Each number is 50 + 10 x the weight over its row's rms, rounded and kept within 0 to 99. Layers, rows and columns count from 0. The size before them is the row's rms in percent of the matrix's.

# down: layer 6 MLP down (transposed), 1024x256, rms 0.236, rows 16-40, columns 128-191
# up: layer 6 MLP up, 1024x256, rms 0.221, rows 17-40, columns 128-191
down16 096:49 45 48 45 51 61 59 43 61 57 43 43 52 56 59 53 24 45 49 73 45 54 56 44 50 36 54 44 61 45 55 61 48 45 46 38 50 61 47 49 46 46 34 57 36 51 34 32 53 43 65 37 54 34 42 54 31 33 36 42 59 52 70 57
up17 100:43 53 48 45 38 42 48 49 50 44 30 43 42 52 48 40 75 62 54 41 47 46 73 48 53 49 27 48 54 51 51 39 38 51 33 40 31 49 53 54 63 50 40 53 49 62 38 37 51 44 53 66 57 49 39 48 52 51 57 46 55 62 46 51
down17 097:57 58 53 30 57 64 52 36 53 58 57 64 50 57 51 36 59 42 42 59 66 56 19 57 51 47 54 48 46 26 42 48 43 50 35 57 68 56 44 48 49 65 54 41 44 34 51 58 42 55 43 44 54 44 52 50 59 56 52 64 40 36 51 62
up18 098:55 54 46 72 40 42 82 51 53 62 64 51 36 57 70 66 52 60 55 32 63 60 45 57 65 53 53 56 53 54 54 48 40 49 60 56 55 23 39 48 71 38 26 52 33 54 57 67 45 46 42 74 41 55 62 62 54 39 49 43 60 42 60 42
down18 094:55 54 30 49 48 50 53 42 69 52 49 54 52 64 53 45 59 44 36 54 48 56 41 53 49 38 41 50 50 61 60 32 43 42 45 52 38 66 55 65 31 45 44 43 41 69 54 49 53 52 49 41 70 40 57 31 52 50 59 49 33 61 37 47
up19 101:56 37 47 46 42 43 50 53 56 56 58 54 41 52 42 34 28 55 56 48 43 54 71 30 47 67 36 46 68 42 62 35 57 41 54 52 39 35 47 55 33 41 40 40 56 39 36 46 46 42 37 64 60 56 48 50 49 58 58 39 43 39 69 57
down19 096:55 52 48 46 53 66 37 39 41 26 64 42 61 60 45 58 51 39 49 45 34 55 39 58 55 47 53 36 43 56 31 52 59 65 53 29 50 63 52 64 67 49 44 45 45 45 48 74 59 46 51 39 55 53 55 55 46 71 60 64 45 56 51 45
up20 095:44 59 43 37 43 44 56 54 14 61 35 54 52 45 65 49 30 32 55 55 54 42 48 30 62 56 35 46 63 43 46 61 50 60 52 38 54 47 66 40 31 40 51 58 52 60 45 57 44 57 44 50 36 48 55 45 53 56 44 39 41 53 48 61
down20 096:70 46 56 63 40 44 41 60 54 52 50 34 46 53 53 47 50 55 59 50 46 52 59 51 47 54 43 70 45 50 46 49 57 34 56 48 44 33 56 60 58 56 51 35 25 63 46 35 61 63 32 38 47 59 61 32 60 41 50 56 51 59 50 45
up21 101:47 47 42 48 42 55 50 43 55 60 47 54 66 54 51 51 54 45 50 62 59 23 44 55 38 39 51 57 43 37 37 43 37 50 44 59 51 33 45 45 56 47 39 47 59 67 43 53 40 36 60 69 59 56 66 44 48 43 42 55 41 42 41 41
down21 090:58 44 64 59 49 56 41 52 42 40 61 45 45 62 38 66 39 52 50 42 29 51 58 55 64 39 52 44 53 69 59 41 66 57 52 64 48 66 56 50 57 67 52 31 75 40 59 54 54 67 37 55 45 47 45 40 54 52 45 50 45 43 59 59
up22 104:53 50 49 40 45 49 62 48 45 56 57 63 50 58 32 35 50 54 58 53 39 51 39 48 59 39 56 59 28 63 55 59 51 56 40 59 45 54 43 49 50 69 54 56 40 37 45 52 47 76 50 40 54 36 43 55 54 61 44 60 29 61 42 41
down22 103:60 35 52 65 68 58 71 32 48 35 49 47 40 52 41 64 62 30 49 56 70 52 43 59 64 46 48 51 56 61 54 59 59 49 52 33 52 62 67 55 69 42 49 57 53 57 60 44 54 57 34 56 45 57 52 61 45 61 70 45 39 39 54 49
up23 109:45 56 38 56 67 69 46 58 47 56 49 29 66 63 49 57 62 53 58 47 40 50 51 39 54 63 47 53 66 45 60 65 49 44 76 46 65 54 61 54 57 35 53 56 45 49 58 57 51 34 63 42 70 62 42 57 48 49 42 58 50 42 62 41
down23 115:47 37 36 53 43 65 54 37 59 70 47 55 50 65 44 41 55 33 58 59 36 51 32 59 81 65 35 73 37 42 55 41 60 63 60 38 55 38 34 47 33 57 59 36 50 56 38 57 53 39 48 46 60 48 44 50 48 50 54 39 54 44 49 59
up24 093:45 32 49 44 44 65 52 52 66 62 52 47 51 54 43 62 62 64 28 72 51 54 45 52 37 42 59 55 50 57 34 39 44 65 60 44 70 37 47 51 53 60 69 50 31 59 43 63 45 52 43 44 47 19 51 60 50 57 61 56 37 59 58 30
down24 103:38 47 62 61 54 41 58 54 48 70 45 70 42 56 49 47 62 53 53 41 47 57 54 41 38 53 53 58 60 51 52 34 70 48 39 49 64 49 46 53 67 54 61 61 47 50 59 60 55 41 35 39 53 46 35 53 32 54 44 71 41 56 66 42
up25 094:37 52 47 47 47 32 44 52 46 44 52 51 55 28 46 54 42 41 42 40 51 60 53 42 35 40 62 46 28 53 37 42 36 52 44 37 45 37 65 61 65 47 62 31 56 46 39 74 28 49 41 47 56 55 54 60 62 33 57 43 47 46 54 40
down25 101:62 50 48 48 70 51 48 50 47 44 57 52 39 58 31 59 41 58 59 57 46 51 38 55 62 58 56 50 53 73 54 42 44 63 32 45 62 31 43 35 59 59 40 50 69 43 49 47 52 54 49 67 50 61 55 57 49 44 31 76 55 61 53 32
up26 100:49 44 51 45 42 45 49 56 60 61 52 47 54 73 52 49 32 37 49 37 47 50 49 59 64 54 38 45 40 58 70 46 48 43 58 45 56 48 48 36 20 55 41 40 33 33 49 55 41 56 47 51 58 53 59 56 39 42 49 45 53 57 61 49
down26 102:72 46 37 49 49 51 40 59 39 52 57 44 44 35 52 48 52 53 45 43 33 39 41 44 41 47 36 36 35 56 52 71 53 64 53 31 59 51 46 42 55 49 43 50 54 60 47 60 63 58 35 46 58 53 46 52 42 58 60 51 45 56 39 63
up27 099:60 39 47 38 56 60 46 65 31 58 50 32 54 55 42 62 37 38 54 53 56 62 48 48 59 62 58 40 49 39 48 41 38 52 58 64 56 43 47 61 64 28 48 40 60 52 49 50 48 38 50 35 41 42 38 45 45 51 52 43 33 54 60 60
down27 095:43 44 56 59 45 29 48 29 63 72 41 56 51 41 53 50 38 55 48 41 60 43 54 59 48 47 42 50 52 61 38 73 50 42 39 35 61 44 56 50 54 56 49 60 27 66 32 49 58 65 50 50 55 51 60 39 32 44 49 49 51 56 39 52
up28 100:49 47 42 46 36 44 54 50 42 53 66 51 56 44 54 44 51 45 47 58 42 32 56 48 44 59 34 41 29 54 43 47 42 40 37 56 67 31 54 40 49 59 57 50 35 53 37 36 64 67 54 48 51 46 54 60 52 38 46 41 40 46 36 51
down28 096:53 41 28 51 51 39 56 49 47 32 63 62 46 63 53 57 43 59 50 55 70 47 43 69 66 35 42 67 46 56 62 30 28 63 58 55 47 56 51 56 63 49 41 45 56 57 47 43 47 64 55 36 59 56 37 47 41 53 46 44 41 50 72 44
up29 103:52 49 23 49 52 33 58 46 44 32 37 57 43 80 44 50 48 46 45 49 53 67 38 43 52 52 78 33 37 58 43 54 45 53 50 63 64 39 52 57 33 50 58 66 23 45 57 47 41 65 31 50 52 48 68 50 78 58 51 37 53 45 66 58
down29 088:56 44 50 46 31 57 46 43 51 38 63 44 54 57 66 48 52 59 40 41 38 52 51 69 57 66 65 53 64 38 54 47 58 38 43 44 36 47 47 56 58 43 33 49 47 44 52 57 48 64 35 44 40 52 49 58 42 61 51 54 58 44 45 53
up30 101:49 55 51 47 63 53 49 56 55 42 50 45 62 55 66 42 46 50 43 56 65 45 28 47 62 62 51 35 47 61 57 47 44 58 44 53 36 56 82 45 46 60 57 46 51 51 41 45 48 43 47 43 56 41 42 55 56 43 68 58 54 54 33 45
down30 100:64 59 57 52 48 64 63 65 32 62 59 51 43 45 61 48 56 49 64 45 66 39 52 42 40 46 61 63 37 50 34 48 67 52 56 48 50 56 56 34 57 37 33 44 58 47 47 45 58 45 83 63 43 46 60 54 51 70 58 73 38 46 69 36
up31 102:50 29 50 47 52 45 51 49 44 39 39 46 51 53 44 35 58 57 59 61 64 50 55 29 53 52 45 50 43 52 51 56 38 54 44 60 32 65 40 35 48 49 45 39 49 38 41 36 49 56 70 64 47 47 53 64 44 56 64 54 37 53 51 47
down31 098:48 50 54 57 43 54 54 40 57 47 56 49 42 60 48 48 46 48 55 54 59 52 52 53 38 42 53 62 61 63 45 48 56 46 29 51 45 54 54 44 58 67 36 56 57 48 52 50 50 40 73 55 55 63 41 41 45 47 30 63 40 58 57 44
up32 101:41 49 38 64 46 41 54 59 49 57 66 54 38 52 36 39 61 52 43 68 44 33 36 49 42 54 48 53 34 39 36 41 46 36 35 63 44 58 73 43 58 61 46 55 60 67 35 65 61 21 38 35 47 40 59 48 35 53 45 33 41 48 42 36
down32 090:76 54 64 47 56 45 65 34 70 62 50 58 29 55 47 77 52 50 41 33 44 57 63 48 64 49 55 39 50 62 57 39 56 71 46 49 46 43 51 60 56 39 45 49 54 56 58 42 53 52 50 52 66 54 43 49 58 50 61 61 44 65 52 68
up33 098:37 83 46 56 42 69 44 61 41 36 52 60 53 42 75 55 72 50 53 28 44 46 43 41 33 67 55 50 36 63 53 49 61 43 54 39 75 36 63 44 42 48 52 20 47 35 51 53 56 60 57 42 42 50 66 45 59 50 44 48 51 49 47 37
down33 092:45 47 72 53 42 44 50 44 29 55 57 50 43 59 45 49 63 53 63 60 56 40 53 63 59 39 48 32 65 41 50 44 35 53 26 65 51 63 50 50 56 35 61 56 48 55 36 54 54 49 60 57 54 55 45 51 36 31 51 56 40 42 64 55
up34 107:42 58 33 35 36 55 48 52 60 73 37 71 66 30 53 45 42 43 52 56 46 50 50 62 51 42 53 29 44 41 44 35 61 46 59 36 65 43 49 69 52 54 45 33 52 48 46 46 30 45 44 45 45 30 47 41 52 46 40 31 39 48 66 50
down34 108:66 63 44 50 46 43 52 37 62 50 28 48 47 43 46 23 45 50 62 43 39 56 49 35 46 55 34 60 50 49 46 45 60 58 47 48 43 59 60 50 40 55 54 45 63 48 50 56 61 63 42 56 42 29 69 48 35 53 63 57 38 53 67 57
up35 103:44 44 50 51 56 36 65 32 59 46 45 51 51 52 51 51 59 36 54 70 59 46 46 68 50 64 47 41 56 33 48 28 52 45 52 33 50 59 47 37 64 49 44 59 51 47 51 60 36 42 51 61 37 37 27 60 27 59 47 56 46 32 54 57
down35 103:53 48 66 48 43 57 52 46 62 55 29 71 51 62 71 62 62 47 39 51 49 47 52 57 54 42 59 61 59 49 45 55 32 49 37 74 46 51 61 36 49 47 38 44 61 48 62 40 67 51 60 60 61 56 35 49 56 47 44 59 41 34 38 56
up36 099:62 57 39 44 61 37 54 49 63 41 43 48 34 61 42 55 60 47 54 61 43 58 34 60 43 70 45 55 35 40 56 52 53 39 60 55 54 53 71 52 19 40 53 53 68 51 40 55 59 55 59 28 51 44 41 43 51 54 52 52 60 56 42 48
down36 107:46 59 60 49 48 62 45 42 47 35 51 61 50 36 46 34 38 52 46 49 60 44 59 39 55 60 49 56 49 34 59 42 38 38 39 69 36 36 45 50 58 70 64 54 44 49 45 42 70 52 26 60 55 46 46 70 49 58 48 49 39 45 56 65
up37 098:48 34 58 32 48 44 59 45 38 42 53 52 46 57 55 45 69 41 47 54 53 67 68 60 45 43 27 55 42 35 62 58 57 62 53 44 46 27 57 34 37 50 37 67 42 38 47 60 32 48 43 56 59 33 56 59 68 54 53 54 53 47 47 43
down37 092:53 68 38 61 40 44 65 54 70 49 57 51 52 34 46 27 48 48 56 64 50 54 36 59 66 42 59 50 43 51 52 47 36 48 60 57 44 60 67 41 55 59 45 46 64 38 62 69 50 35 60 41 66 55 46 54 46 64 56 46 54 52 31 56
up38 102:58 43 54 44 45 47 39 57 65 35 55 28 52 54 53 44 46 48 31 50 52 36 47 47 61 52 33 41 55 61 64 64 49 43 47 48 23 52 55 44 59 53 50 54 72 36 50 29 38 52 41 64 51 51 51 35 65 62 49 34 39 49 50 32
down38 094:55 67 44 59 54 50 51 57 40 51 61 52 35 56 45 55 47 45 54 46 51 44 59 47 40 64 41 52 58 35 66 57 59 56 49 51 51 53 39 45 48 62 68 43 51 57 69 34 54 28 63 57 56 53 49 47 47 50 46 30 62 39 48 65
up39 099:53 45 51 52 54 55 51 48 52 59 65 56 55 65 43 44 39 51 49 53 66 62 41 80 41 59 40 40 53 64 74 60 51 57 55 54 41 53 47 63 39 37 53 44 37 37 29 32 54 39 48 39 54 51 68 45 50 69 48 46 35 39 48 37
down39 089:58 45 57 36 46 58 62 45 51 66 65 64 41 37 63 41 64 42 52 60 48 62 76 68 65 54 44 63 63 41 38 32 55 45 44 58 44 55 49 36 49 55 60 54 47 65 56 48 41 43 59 53 53 50 41 54 42 47 43 55 47 58 40 43
up40 103:51 56 23 36 50 59 51 37 54 54 59 49 28 43 36 57 57 55 68 51 52 27 50 56 59 53 34 40 61 52 41 55 56 52 49 37 49 50 60 33 53 45 46 62 49 46 40 61 46 50 41 36 47 73 44 39 90 53 43 37 49 64 34 48
down40 106:55 44 44 38 57 36 54 39 48 49 73 29 51 56 62 34 37 24 35 47 39 36 37 71 55 48 45 50 47 65 55 56 59 46 35 54 69 53 45 64 44 52 52 50 44 57 56 52 53 57 49 44 54 44 51 61 49 45 40 62 51 42 41 40